From a checkpoint of a small transformer trained on Wikipedia.
Training: a variant of Adam for these matrices, 5864 steps.
Each number is 500 + 50 x the weight over its row's rms, rounded and kept within 0 to 999. Layers, rows and columns count from 0. Numbers have three digits each. The size before them is the row's rms in percent of the matrix's.

# v: layer 3 attention value, 576x576, rms 0.036, rows 33-95, columns 0-47
# o: layer 3 attention output (transposed), 576x576, rms 0.0342, rows 33-95, columns 0-47
# q: layer 3 attention query, 576x576, rms 0.0401, rows 96-161, columns 0-47
# k: layer 3 attention key, 576x576, rms 0.0389, rows 96-160, columns 0-47
v33 093:491441512481502484499506422491530539459417486505429583499488464579498536584449445413515474377428472573604534510421482498526493494458411456451486
o33 100:498482544505559545419515564476579476530531593559451451445484453486435445544453540517468461515465534503501517645473528468503482445551560521552521
v34 091:511449466460534546367492469480481507467483481452540550602545521460434568455434555541499500504515463465509525460498509433477560531376499508452495
o34 106:436518421424415516562535554511540481454528549492546485536393521400495554501509503500441613495429490432480486432522554466415506551478496506522485
v35 096:470425544515495520495600492471567481571447466395521489506565447395529557509468452432497488369472524613465547509474473499523514495489559539474474
o35 097:477516451362483377437429533610455550500570411409499509513482540533465442420508494473484548454490535466427513513458440502471466569502545510518477
v36 092:505534456526505506521449473462476459470452486501441433581441533598595442411434439430508476522508539501474531448536448531553478512474411493538461
o36 101:553466472463449445521518509450609476406534523607516504484496433462446508533482548521461517456516378479462566494389494565508467449530518528514497
v37 091:486486491490552600497468573528467413492533505469501597494545571529514504486546567509495486565528510492515509540588514419527469534400524436460503
o37 108:512543501565468511546483503432457519506504550563456460508461495521586463625445476512467505502462451485475433417557509476409518480494411511547514
v38 091:464512560573463517473568403462518493502510567552530452424554552471496520481507486549432566459490469530525408569532518466475499491472577521560494
o38 090:519479577520482497444483424534590567510545532438496534440464496509491515551466531473542500529488581599506469480557423385583506497497503455578505
v39 095:479461556594497461577422523421472530508476457474527622537582432555459532445509477545499484497492520423532578497563491464564514507434495550423509
o39 110:488501464537400453541474429493484561493407526556413548507484553488560578493454483526425529536485454441565501457421490570463500456501457499470505
v40 091:440517409524508459497481480433398592557420496450550493533505581390467594555469528523501474469480484484377620452487532478520542521494541581429543
o40 109:479501510538496432459483547445438435583592553496500456481476488473534527496514444438413498381590541512500473565519516461455535542603579508544437
v41 101:538577543462489510541417592493391499481520570421582534496506481577452456541425461466495471470543445452470556418514475499558525520457460496484538
o41 088:496402464469516500404446478548493412541512476620457504555630540535497527442522414578459509489514436513426481543545531500441491537432369523485548
v42 090:530592510473550419507495518514563448427424569451539563473487561579545536589484482527566509491507542415519534473510521551435501469555555591504450
o42 099:501495470508531537571494549537449477440509562512463502503468517522615576483496482521497507541525552457533448511471521470483547570428528451451547
v43 097:488522430512510455432471539488530460490453528470591474478496447452473510584575554421472460432518518551485505473508568420470514491436508467521566
o43 103:513449495421549545430516634465418515530620578439573514474453508450540498527528431559519458469491494510510535582553565423512420555469558480523549
v44 106:404532540483522472588531511480535489549474477465508430501470452363483556467571531579426515487539488448516461494591532457387476499441508518418478
o44 105:499533446574472411511429523442478438574444536513502544400520474503606525411463463493469488399459497514454424504570489463520496471539492478496613
v45 093:445558507537467474475424474441472470555500415512478585414457512535465548479521499493517588563562496451496503478446503510485508446467515466534480
o45 103:500519564524541608484510413425522435480454440527602431468564469495583404477494526498546543462547448555539522540532516392560417478452453539568443
v46 093:425499459368463557506432446488536482470524413456542561410525477493553426486500483529473458547566458488509538382507496549436433467557484500454441
o46 096:456439396598563551522467512475459443536453579551459494436501496471376545493479540471481553509486575524461489471469455356442524543506485511560406
v47 094:501503528515520549438505467514534444500532500585549534484490514586490519553488520524549394659499488588500562475593448523662474547452467412439484
o47 106:473532447537508477413536495432489578519566504560471444485440543527539463583527522520496533581444551524563450502437509400440482566500575619517426
v48 093:522504523524514583543529476412553486403523502444462406449505371511556466529563505502412600501479492514516540586442525505465517473466566470518532
o48 103:602562527467545441465536491629440580499521440426490503584612550522474410525447485549508480582525522493569508511495509499576564514450509528457437
v49 090:503586496467464519507538565453503548475566441496477431535471408490563552428536468500532541505525537506500546477503473542358527491428460489534422
o49 088:465469471553447532476519575389482519554527499558615568481391554497474442645410543540571561503478413543483390486400547433518487452489428470504502
v50 098:572492476463556504546557509431415506375513474505448477454514478494548462487473485436493434478615463437510471496572518428546514553459462480498486
o50 105:498459508439473443487597515443497410481492482477381567496573468500538589444485433611458465389601440532490541528587528594462489458426454508429501
v51 082:515508541508475379489565561393470506580496577495553466527568534591540587448544490474454444493507509499506537478592436478454449551514497436496526
o51 092:472496354521494526533546477524389551509433495544471552562551541505608503430552507588459540518544501452453519499455543517459562540425530524495511
v52 085:463503484478565506570522609570432526500538584545522547466477492398449586521470531427564497465507506502465475460506591519535476487478566472521551
o52 098:443510660507484490522471597528554496521500445415531535568476510481451524416435513460534468529451493416563469545556541527473514493581503465505565
v53 087:480463511520570483668495484464536558526442403452491509476552625447547540452488461529495649523484475542536467502470517499395533432472508533499499
o53 098:627494502662520430489565531410530478501519478472540514520475485516528552520483473413433545540507558557547470525472493505481585562471497453545346
v54 091:551440493510447489484525546509464457561422448595487464448457473545434539477431537488602427417515456495611454456495523557509539495469510458512416
o54 094:519531481494488470541533559426577440475523480478567425510484411487488520499500553458508488562523499511525536528449521506513470528530490496461441
v55 095:420514548506473505483492583516530500560513526449539541507446460437512577480485572424508409416517502568477533433404534511573515434496553538515438
o55 107:510458435518496479580470412535502444456418456503485510464616541532537526440558558455481506508452434470414516526485550557530447552538525477512483
v56 099:490536525479469508442518520489481501570518540508487507487468534474559372573559518548486527558550510559529476435513533566445488504650490448500538
o56 096:530556451503489545495440525470445505552491528523542525485561488548506483502578522453543408591573506512485599510478476555537531517458488545528499
v57 096:562499556505547527529506458451508514470477361417368479438532545523552447468472508511602570416392471428469590457566538520413502466567451533525486
o57 101:578437563572501415496412565475463406515588564527479420488515517550397465573505514491381532475501513430479572547523424550456564556512476455600427
v58 089:548482389499539428564537538507541516544454470483516564563582506489516433551514494556459562507445540556530497513377515440442498494487548427503536
o58 100:475514519448446527595572553507547546487598452456470549572483458491488550497480566521512522571545480460446442535464588589528451516509525447430543
v59 086:438496496500513416385513453599476521531534630460506499517441597455426543579552529434448453580562487518547637524466497434543464516516539544490507
o59 100:530515479430577441478524484530511510548578467426489529499425521477554431432509480468546532514496532414507448500501481547546454474476491500499476
v60 086:453530571509463527517425506489600485493442566535516451515413530530515473516507448530530518419531526434563439467574456494520515557458487493476519
o60 090:504446533541539519462461522554568450516391450495544414485536461465465477437517528494533396517496466489534542536505449537547445545443492516536510
v61 084:414501508488554508503463421428449527464494408498470477510536501425510551449553469555460485624539472568485487555421574493439496535513458531552537
o61 094:457472455488427509509450448565576511484412571499438583480601520454464508555516513512499485456529524476444565518530536497510458459522516496571511
v62 095:533483443496511419570484497472460493506436520511562515558489557533418460503541488564573487528509481497560416521554477496428491488552486565469504
o62 096:521518527464455502423536532489510522547477506480482376555545418493444444486460498552510408428534537528555527492572482533590494451527542447505435
v63 091:504522566536459415622533444513429517490430574495543596429421495602490502460496471571491449448490485500505526541520476482565448477495508539404502
o63 100:544437519542532510432524507459516506483495592548371529414556524545610444576490508496434554463525523436527489468517462347479535499527489488494466
v64 098:556498518454415530433585492483595444457513466522343543526506455480582502516463462457555490460469490545561445488486519545453508500564511453510488
o64 102:530556490438468552559472527541544522537611432413450395458521474563550526402482543432564491521502440588459540555486464549575448495613540421473570
v65 094:551448430486472493466507528542528564453555410509510483563494574479420523507529494422560511494459485508424514501411471537517435519520475511435451
o65 103:572640419482565479456522481473460446545557448385472478546545477601503497476481408461527449535605520574521552482532532525561533504546461520459445
v66 091:432457547467505504486534571478403515588477582511638431430535523463521634460610543465446496461468498466478506502459477472531519461485557571547510
o66 091:454402502509453419586478428497518495504387440536485545524500552502546471451453522520545494496432415460455455487544502589470492551489459476509474
v67 100:401547484476486550529523498520522509499509549461455542517433543577552570458448475571443538543452524461510613436419493509494465458472578480435502
o67 106:555433621458549454475453573505483421498532532459535545547563504479436512432500549445499501420459448463494522530530535585426548575520518456579492
v68 096:407489405459448460514492515510587449486531605449543474500540517464484495598485508478525507507542528537500543538477517548444473440594571484443537
o68 109:523421536459449530506502496469403505568593471584481448496573554479362419669548529563435468526428537506404487510474584520479493582498536562482460
v69 098:415483451533466463492462515548522450634478472527498538537510498465461518510591507525509448475415452441592514482422499548500457458496535443493475
o69 095:514502532474530538537454530506441463575437508378548355475523464463512426523458460397492455420459491431535608518504490519472458485478510542637492
v70 087:528441519492479500629531522538458548506488501430407554497479482506467486512509436486529472562515466494555489345465489486482542572533474423461419
o70 090:455503540533411454576367535486428511533466608474456494524569469553471491533469513443506584398465507429443495473514500523522497445515523489585502
v71 092:469525582569525542484534510483515481535539563484506457499527488478494532483553522498557500450449488571473483526470519445533532514524541532548622
o71 095:492444572497532475544467420640454524502459499487433532454514503528525532448523517467548465583478440491543455552500452522542491604494421501515628
v72 098:538530538463497545483479494431492511524468451445473391458488450570480410415522450560536399405486478438485494416594505498486531481391471515530495
o72 106:519542455548593481460555545539575516541533508457527470482529503482512430489485482555515438401519514472572520566528447451424532483517506495497497
v73 087:522537418462535541527556581446456552506502507494606532539482571419544551487537518450480488533511506453519543543527520439469464580513509492544490
o73 100:532530532508484440418518455436401553503540501499503485534438504538413530556500471444483572515501517505448547360535509524478527515529512420488468
v74 088:591522477534473531473493502552500458477507576505389449448454443529548455548493464504602460444468488510504455541601504519522540514489502436516478
o74 097:483432598504471497545510520459505459519485549458610481439454455408406542501410549465496404433428515489522540447483449444465518497534562496546523
v75 091:440522489522487479512433500510603441580494556503509471585610466500583554473549493514478503464410499502535407523420442479487547512447503511453449
o75 105:576559441468450545514542573490511578445465467513544447597543494474470429509509537538482487488436452443494495517555480642496504522455532478477472
v76 095:489490436526507515461469498419495490434523488397386426562476533537562507550509518482519623452489536579396460522537549503435479545490474474558583
o76 100:506536538538556588484546491611521564438562481443508522586442484450448541402468490356553546460592549496506473441594534487510484513604526474504591
v77 087:507499583527497453353445438433467527539464560491459595447606538441459478405499539491418480536559440530482564522501464523548503557575512458492581
o77 103:378411438426469419550412360539474547503510423549390470519543564607546429544588505469508507539478495517477547475404491493486424526512393619528461
v78 090:531496531512508474459561473467647499400490498464443407586520528537455384466508647490595457552497499478507504451504554508510434494570478525457557
o78 105:563484603521560582440422488562480514605514541527417526464534600486503556572474512467505406617475509429480491544563517436570536565514537525586536
v79 094:489540501477464456554499599536629421459526580475573439491512418485542516565500548491519499496570533536492477532527489440354434509507494495481452
o79 108:611498481568472575497551535523512456524535453422531541495583533429532501515505521547506429517521463473447458498569485558572526546523504508498521
v80 091:560437455557481498406518471591511538563494528534528606467568557566441420467473499547460523511480477522506502601571422438568430486504461483430450
o80 097:424499473494413515590566396429502574448516537590545539507347435417428554521547487501447489425523575539509532327436531427525503433499548521528493
v81 092:508473554543482431427513551561610530565493561473539543549526499525459482454478585439486442499470523505508502540550527493650459566601546549515482
o81 094:441439538546331426502448431541443506641432475594334536525573540543471506552556553485414499588512463415466505527485514609493418523523532536582491
v82 090:470486529446468453459477522454533543476529433408551544441543590498438568485535505542588502577483482462543546450479489483474442498500466500514606
o82 101:448476462493472451479497517453462511506457565607455467472459499508669514588511530473412488539547489446488485528469536481460418455448538558479540
v83 089:398473444581457383596423543471476486501467441478451490497450559510489500541468552496483509449565512498496516356536507525554538532562547506555519
o83 101:423422479442465488555410449480516492421497528508500521544581414492491531426497510482538542404497485529473557415479553512454420456579446509563493
v84 090:554420519592516484529589515482563487496435492497494449575558498437511475422541529538455476520426473460517471504603473490493489532414447478511508
o84 105:409571526518444399511438550503500542450455594498500645483381506480525496555423499598538447412537507545520476506598559497553460437599518577586518
v85 091:435523508542541559512588502477527471464576522521508579550542493504537402434446507504503466553575511424490663543456533457625467530432474445610569
o85 100:487493578489548438563596416434497548478491419508465529532459502548501493530435486588405502539517490511567573434468500576472511553542481618512492
v86 091:490448461452464547561439462531472488480441491568414461536505492486494545515500462500511478384494475572539487433456534528561515501457522452521410
o86 094:510505436542528516474569577438552495508471536512497437491532449468517528509478556440512535557485488516586548528546584486500503545491562458510440
v87 096:564451439523499458571494560560435562480480551573641516492484505562556504547446459448417491383526477475535471556564467515616510491549459545536542
o87 112:611449538391542510409498598570594446522557494451506539560504566465410573510496575484499506474480546528451511570546495541495494504529528519443499
v88 090:495561506499492557468443490508558513545492568488467409567424449472485426478476541459510449474452471458516421520382466523598589552437500531548452
o88 102:471546488522509522575571523556593513472420420460552490527448439443528551497476579485531388611461521499560508457471511499545415512454548545405551
v89 086:501550474528466597590550449515487474431470461542463441525581450480536500494545510469509522589407489641514451563474461485555535477431510477406518
o89 112:521513478531552453487544566449496537515477574522542602548447517455417501536473484498450525537416498388522452488518544535468581539475510465520503
v90 093:506472496559484505421533558477558487382525474549452477539485532580476438424503493497420363469531478458461572530584458517491434481572448517451541
o90 095:588509502489562567446532435592541537499494415535414491578543563523473485556505511426497411502539450456464550416497524426520583562543467507550444
v91 097:481441562423506495489592488488520522477422560493476454549510457395530524449483508522395610400546462548512469515498532455421541497516460492577539
o91 101:538437506406513396478615577477507510607504493530395542496581473555486486563517531640379451547460531582520502552505414493511450545444528519421515
v92 091:493488418495533507552441626471521475473493448504608599493495508494448509613568537488585567467546517385459566531489523451548530503445453532548544
o92 103:577555470480543436434557539421362452511528515480440438526556483531653476569526460503486534515583504550533579514506450505467549532544564448476405
v93 092:464460518612472466511547482457569436471484474520393448530445478601510483438473512528449555505426453582527484496479484559552591499540503502473561
o93 100:424473635536500472503502531533495487516519660411489508438540476471439550559449542428528464386482496459531507519487522440414548435500578502504524
v94 097:481498511502486601475492522578431490443525540581480504487476546431500456494552502548468488479525498468500510489524527515572443516615525586495540
o94 099:466441498444565437537497400478475494504528486599545488489410436518447436519465466549534524448520560536557622369538465423505565503610476451548541
v95 090:430466543458546533485430490492537474484537560383528541399516522558519563464521529528543577440530546446490492546442549527426425533533545521511519
o95 104:413449551491417486528396453560494548476499480487362482468560512567416380559515521567470479534529502529464521548407483420559423461540528521510469
q96 108:519458564504429493488430474526508477499428512450532469538489437477426480489579578511478487543533416447582438544500386589534581520521389454507380
k96 080:542518489362425484551485556537579542472480423437471513572455484438487484386541550556530457489499578544524443530521562450485552554558518487465444
q97 099:554595452568565618485560552552483571468503423552425505472573562432511536512439478530463484475581526499478520444506639443489393433452613596554516
k97 089:466580517450495494458480581526497468537440541453610494505460556481495526477533519489434418463538507492571462496537512482544498531510511503515496
q98 122:556577570480529563547389497495507458510507570460570477445447383555515426436571461549472479515620547362421507514566515458545548533392477519483426
k98 093:540493451506455463516531562570574542602372468551503535636447472533434401507465540531419532462440505552558446556445523506492432499511513530439405
q99 101:514535526473504595490557557507415471475544428511438540485509478534543531501483499489475507506502543437467524415533580491538490471424521557588464
k99 105:461506442501551522472555509543503513564517476492516479482514562524461529536389496390590563452466499522542543490497506499473429380522500527478533
q100 079:541482521461468452491516565547487514500437493448507447543593460526501479497482595512500566553533483623555450524460367473558583440607443486430457
k100 089:463510555437487530470516483472537569526486518488557491561426504437457530362527528578487451472520522540485420518461519528496498561443508452504449
q101 115:597571467520521611501558524580499551497504381522435510498564490503585412529487424513562446426560561543493485479490616436453411411506613539511502
k101 082:471530474502549506521516560452571438609470502495530449530457495491417482552531466427448588532516442523478494534387444518536475512483519549523524
q102 111:575567446547542633543473441461479558482463504512558468453527517531557441621474464425540506457539592377406503543529613397463424481455559531559511
k102 101:476440491532483467525577454520472445427440515412415530484556514518488484544422482513523524522466475622499519532485504468530514471550498570489557
q103 097:561463453512453573527512448495526494529454474540397457590500482482514547481551454434499416444419465486507504436568436553501493607495511419446421
k103 108:411540455429491555538619541529435525529539508579562532435547524470488499419521457485405573556479551481431556535506623444440403463564468489578582
q104 080:328492513444463451525461437471540474521482532522548440418370525459478582447498519472503537503415485454543587545474516542502496557492432455482500
k104 086:583525438595488570523490424537460565417556528515454550568525556589545492545531448382545460426501596488456504467525563500444514536417472450406497
q105 161:504420529512406486499509483525497480534414471496507510524487505444473569469540568535487530516424426578594457540502383554518596553605450439414481
k105 091:411580494496436546553462545505435520519477526516598531539391524446520569334606534584455389533480507461530441492492520537444480545471454466522487
q106 108:482460525528497589579477415593494489485416516501400523583576532468543420484444448545452423441496467532516492355530542443512566541542498492509520
k106 078:459498559562547497506566479485471502479593596482599536437596550436542516567485506481482569489565501454445554508599492503454486464488460568620536
q107 141:542421536446406545539533477527570402474428487519419527525472434528481416480498543577444515492471410564527476479507456572467610589511453503532510
k107 108:460545567493515460520423577554502520512549495413592542476492557397525584482516495521493475511584483491499499482543424531566594439565484522467437
q108 097:466632433571528436526529580485411548499538446417472492448552556466552586561427503480482457476538634496500467468378539436496482379462605509507524
k108 106:615468444538529587428500382494517523363444453516395550501614477549509463561452412469509484513543551521406566416521469420501501540468489557526512
q109 070:372463463588432482563445454549509534565431476475449508501509627456544532434463434419439480369521506520546564498504529490565517572551506464485490
k109 086:481413497472515560480462485554488542530549553516501569536554502512564496507538530423447532584462546483487554453505569512461589558455376520592528
q110 092:475509536505454489523527592444522518527569508504417473546411529539495561429491414511500515467365501538554536390513417523480536506493532480521526
k110 082:589467503452508490359459434357561521442420433546495463453430446438470476507466492539497517536560468441515400483469487474596439469529579523524493
q111 100:491540410599526521499568566496512570534451465548497471600595593438525509519496573466541472496542557581549518448486586449529397358466568573503544
k111 102:471446443448479624559493436544531487527423526527420518483479450517535546571576414487378484610452510461474480464476521508488530566405475476554467
q112 103:539554433591567468447451581555468541488560437489472564529509519536557458601537493421485521455506605485482505525557510465496414411527535482479488
k112 109:595526474521504530448506346465487516451485526558437490499595397488510482513453480556455414534461480482477533458430536474435473501506503531518453
q113 095:497491588569512547483527499421536499504516516430488560467578488434586501567472553522498381505543523495576587474572524493505476434428439524448504
k113 100:502521506563616473477537492534435547409553495529472518445556478507542419531444456475443545483590534470448521442515556384508483533556513526537599
q114 090:531435558355407461458489514552555539500399505484506569541521434546457502479426506512503538474510401508549462570481419592573533619570544438523451
k114 131:613447541490482441468535438569509449484443472429503492501516488450450537499456518543490499505524415504503500518576456518541526495596495467393419
q115 109:434566407499579442456548523513517574566593518481483476494523539569466456471498456497474478522519596534473555506471556378423437418448572527534540
k115 113:590479458502519511502498418398528622466431441570460452528661438555475446582519493468568568489467534444468435469455559479486499526469508519535488
q116 087:464501522520528485500594522515498571479549394602502455524534559553474562562399519539457585513422522540515581588499532472437532441522477465543540
k116 103:547549494570483507601574524434567435521536559463510509498517509424464505409494439472535511547476509543544477513492491582448442594512418539534516
q117 104:504571458559525528493546531481503626520491472545486496545555585467509624520517489469522444423575546553490486452598471485476487392606572481487507
k117 100:510563450528551518492548474549454443516449456474492440445463441533535470512464497536451566573628501517431611430462462430571483540534449475528476
q118 090:536472589467546569504518412474445436442453531505543434515386440555499451507556539549462513548511460438446590477547519453479557578433496498540519
k118 108:537597529538539492583537547588565514477462431431403619449520484569509436565492481515527460531595536491549551460523520485593463474599471487467474
q119 086:608560525598573586554512551535475538478483446550467503518536513453520534552481563523503516537565457559485470425521495427505491507408501527513525
k119 096:506461388616537575440536513452580500458469521489431436568549513523476492552505461399565525549437514610518444544488524526490391506393534552484599
q120 093:474485433453502413380510561446466578568557520643435424532543485461512508524460439512514599523540568535492503500389558488395450458480548516547565
k120 116:560532486600539485519588477477477467449471471509455437538589397495470455517449594492599442541513496493528450475485483543493457485508499533438438
q121 171:615556521478642528478499526465503554479562483485468480460475465591530470503456464426574516516567604424392439448482636461485480432424515447524525
k121 072:531496531519570534460510485527539478454505572487552527468587540616502475511398469501603495403508514536443443495514447474546516524434500545516572
q122 101:426427518535487492426493575557511399616495551491560517517513529475518584489466501517457440499523455584555487480471487518480522471496490526481522
k122 112:461492534423410423519477494461552498507431448524531488506434551434519546473568577523488456543402471537560458585561505531539528552527486474486447
q123 105:388385496404413477545575488485501463498383442517559522526479517459441558488514564472506490606477453579586461553472456587528524513556437502539576
k123 091:452488503483438504565489495536465491540505570472516468477427462471417503401526541552464479571485432442576532572537494530433514557573490526474413
q124 089:506573469536475531556515551533479551540497508438527517534545491415506625520443490434473425541457528592483512473470521496487452399529514511522538
k124 084:558507488477493488398476568525514465502466498496497418533469533521485478563547455513502469460480569498410382411558536409502445563522511486593550
q125 094:537492561570439607589533584551522458606472404414499531502573504465473510626526573508494476504531452614585515541517514538524479473599477565558563
k125 110:422510526505414504491426532508461473531508597473557489463434466378520544455603499508422456492519414482529538607469506602431550498548479460486441
q126 085:473535455487522443573491481463519510518606545497503496480497454472524418494606498485498453515540564408406473553526547415582444541487429506424522
k126 097:519509515529550521460425511463481591518521451543454550511531497464537524514496452475543514433472493415459531497478594493519558449428522513550551
q127 093:429470525550528483474440473545411434452457476491511506468459501491506580458463498507493504537456392538538436456382429532470531518487503572568574
k127 128:543531481507452432494556451623554464521483485446531552465459519487489524454540478593446522549505465570556554510573453503550541455569432506470416
q128 100:445443543424500457485508399528490463504472559428472506496516595515500530479482472546496527473472491589481519511441426550398492486557391478484512
k128 123:494449601539477513406412560475514505493478537404522449485413494471448586390576551548496453578495406575542438547484430533565583490471470518474453
q129 101:365406527513440431523540488484502439576446498427536546463496492497469492495504484505511471518435396538585567556504409560507509536546485526494504
k129 074:405569555495409515466451467488471562599481466511515441479411517476487518397583544521454492617446518488582549459441522587461456536550464550534501
q130 079:613435481506523606405474450420520504435510601555599552467522446489603462533508468519523390355543492387472603528615497453498485471498476483451379
k130 095:499536453435524562478540464486521541474506390507478485486502582509553549495480494469550552528521570517473519378586553375593415422523510522562547
q131 088:508430592491438506512459482518516405524473487389507550503527554480449558504565559545422505540466373621529565549483498551563533496520522597505532
k131 109:448481560558422468519438476472517501501460494462510460473438518474439569426538553565527529514413405512540493600436485581487546552533450484494446
q132 081:493424530415534429516519529547521459531510557486508527442516507519463466498497545462539505479494458503511546527550538501568588448513363559524508
k132 105:507532595548424486556459526503517469464456538481555553421417510437506587450620499557532557550517383456571445530506437586503555550481524494454428
q133 082:465494494513514536537497469418457470515450392498497506533565443505445552443510517479546485538458480567556469499385520610433538543456421427526579
k133 108:460536607624506495501448401533497507498493532491502548435424533537507479460574526544493533540563450526596530520613440541424520601527484505453486
q134 083:501477568429483455614504414379526506444447509531496497528549407540612446504495506516515478438546531541565481528466552460554472542453484553510586
k134 100:475489490510482569461480514350420549592467481496525552465556439564509586560491488461427532574484464439471514516494482534549458452419480551554468
q135 128:432492471451553540467505461452516550484581429567443440608446495518509483465434468492507503504481510480397441462514569456486482507470573477575533
k135 132:532634424490539525546511562499515553464516416545498567543438544503559437561505470468571487507531564504470544441482565414544417470457546486508536
q136 110:485463531486458517576428521523450389420446509517539564485498555460526457493603569536527451533487454513560491534552433520581510574508421465448447
k136 099:480487540559402447490389479453469503530460471512464524485447487461445536424522461484514516558500438462539550483446520559390474516537455493528454
q137 090:489487520511449433451450557514467438493449533341572568450434525514557506503534500489452595455473480467534473542491455530528569605526456490537555
k137 110:516493519451408535533514544575514467490486517516526520474465466491447458447484569614391544422523469526481468533519479549403505561586483492437454
q138 089:522499366492549510471529542498498491505491503561411565515544475492525499478470545524435452464506597445559423423411573445569494562458511529431591
k138 100:452484491466548520495522499365531484505507476534453471511488472531478469609489487500447506504540555517491473483408535432494475467441503500542544
q139 083:544415562385545402506481590380660459468498554538553519415516537513609479437509455483645533453539519513444461562559555535540444497507566496522518
k139 098:405562513528442488550510505444569550532566476476485467490557495401537433467522539561480341498497515457482502486469492470447607505419516516448498
q140 080:485466510488523548528430507458529489499434487464543343490430490502474573485500432479463592527448459513495460557474436541471510480448465622541482
k140 082:510607508608478515478448491414428589552447534507479532535476416536515505417556576492491502513471532492471467511481519598456477461529476551550531
q141 097:510557437433547479544527435417524572471497440520521530508535499480549510579580435418546505530466574457487469526480553485459473502557470484476572
k141 126:520550420403611528473529528484521527526551567571465513545523511501542438517411407430481503480574600528426486502499573399462454456509618513558546
q142 103:537520530532543550367554550579440576509582401484527472457475499477446510514446511460537466473525536491445448480535552495440555342456479448563503
k142 103:528555469472530510542591527546491498403502502560450537546552523606533434545470454516535521556540565561443510391541541461552449513545451523557554
q143 101:620500529570530531517486489573525462443452498399545431508543536485545457618554505546487505433452507563593520508509473507464535535534464484410475
k143 109:570478538514475352484438549510459500513495631515485549439456464514430532443592442500477476509414476399511368506471504552468473538549453502489439
q144 085:489462569529509413559467537446541513527508558621520382542535506465495496471480526459464478516471416554516493472522593487545493511456588444516526
k144 100:500535524517514488516415544467459589527473555379520400420480457501557570491548486472448442523544459392450474475415510517535477439513455566493441
q145 096:537412581473539525501516499497462542489462533507506497514565475474515470594550526500589561539575480492499413483442531489563532449490512470516558
k145 103:498500464496534389552496492520486542473579536454499531453527511466419573457482474513479498595489532532466473493436536449476503535445508574470531
q146 107:501430517531425497481549514587500451448466496532498476498554561489545481460448536521498548371497495534552522477562419522523607494576468520495522
k146 099:450363548506423498537490599511469379482530489468554495546575479428467576384462454574442470492479436498464547513476464544456632487497491518508438
q147 098:512456494421454435424486483458533485516498565559517453532474544474492536619587596534439616511480483544436451526583502485437531498520503529442520
k147 100:441447459540497474523483526573441423479537572430521518505439435509511472483487438536494528505526497590482540594447536452481526585532521491557507
q148 085:495452510527551544512405498497559519522460590532583499430480513461474440574587534470375493456562529461477599510611457527528516489540456593529440
k148 094:533563458465536530594563446430476489468494445540416463579536515537550416492435497464499539487502554531504503529537560455505431480556601500433517
q149 090:463500486598567433494484537464449532501546492486488505548424563523574471548486423484475409485483512480528594533479490435503415426426542540597531
k149 100:579527537530558478367517453393532577462516608579540497472575476514509521525435509408520543582466508494499448519619537516514434504469473417498512
q150 083:522482493550528477579417499485507568488412547514494586447467506530535523543546510492502389514490481424529517527516473476457497533475385409500450
k150 098:541494471461464527438481486452478472456554499393509500520460552501382552450471472439458525536506526455504482466451474523520418504495528540577519
q151 092:515454504527493525532523568508467486566487558545599392546470470514445504579534585474558577577515512501459490512431556461523412436446483457482526
k151 085:425550432541529524475491504486541542512539548560518490496394534458468531482557500519499476520441547475487526513422595478543409533492546606552474
q152 086:550496565461477552549634529521408492499480427499547463472551576437511488555553465514508496502497496539534517534557476572406470432495485477535538
k152 103:475472510568493421506462481490422382601551598509516457591526494506556486414422478515561479506425487500458486435409451479431604541502440467537566
q153 083:551539489493389540514487481472474445477441438546422518551533480503525472436409454518555479484488460492541525529553432520538595437468532482538512
k153 093:350533472561502540534544474515502540528583556475561476568521510440455540498511405435400579566470535533487549502402513486407517551409488575518531
q154 082:480432496556491497510534468455499463468500524522507540561432556466528547505484486429516503484442468455551535511422523554452562471562561640570534
k154 098:452515440530443517474525595518461544552497495468484425569395543537522533411499452486498587544417511436486460450498517543445431426425499472521494
q155 098:553516555407495459535448554491467542449500479484462548463468433550514424505592561517574498492525548373589490579511519481538498553540568416463444
k155 096:526503518476527505556450516500536532449568513564495442476532533451531559481378443465379449446493471599465531441569544426518483486495502590489574
q156 095:495555483622500472537453506569442486482524470522444582493535507468411474483484472571462490497470526506545496532469471504475468604558475599539493
k156 094:548441499501470423485512467537533519466557552526531501469523500465466589497502518570574474496501473549593470576529517503503572513521510461426505
q157 089:586501485441448532564551483493514526578463400395509470521452547465519538532520447508514512479476441649525475487477549496555520512511506409427513
k157 101:448558596532480507419462465514448549449533521486534567445554338475500521552511545467505466489498476342487504531563479514478512515549509503550525
q158 085:467523458553509469471432583525484468461511483486524521553443460533449450607551541459437528588471498443486521585442467429570555489372498501517462
k158 099:513439504525469506525540387498527521537486484571585444492581553510523487481502549548595490471430551483515452570581511523450444532557569482529504
q159 101:488513472522519500536438456427507502415465580481574518499456514564530399411460423456432462525482498428524488533475482404544478653483512557572437
k159 101:428569513453490494533517545428529505572489546554545387526486590512461514523540457520451620547452508528503511491438527509503447405476559629593552
q160 084:589503465568533555445479552501462529491535446550502471489608578487475487455514502512527545366461520491455486504493510471508397452535439524559409
k160 091:455401463485514518463527514458482471461473402516520629520521444518479471430486356390496434536640494509500571524515484523529574506494451466438539
q161 082:452423470481506452498585519450560460592520465530488591488572533512548498520401497495478614478433526471511559462482436394604450548574532558400454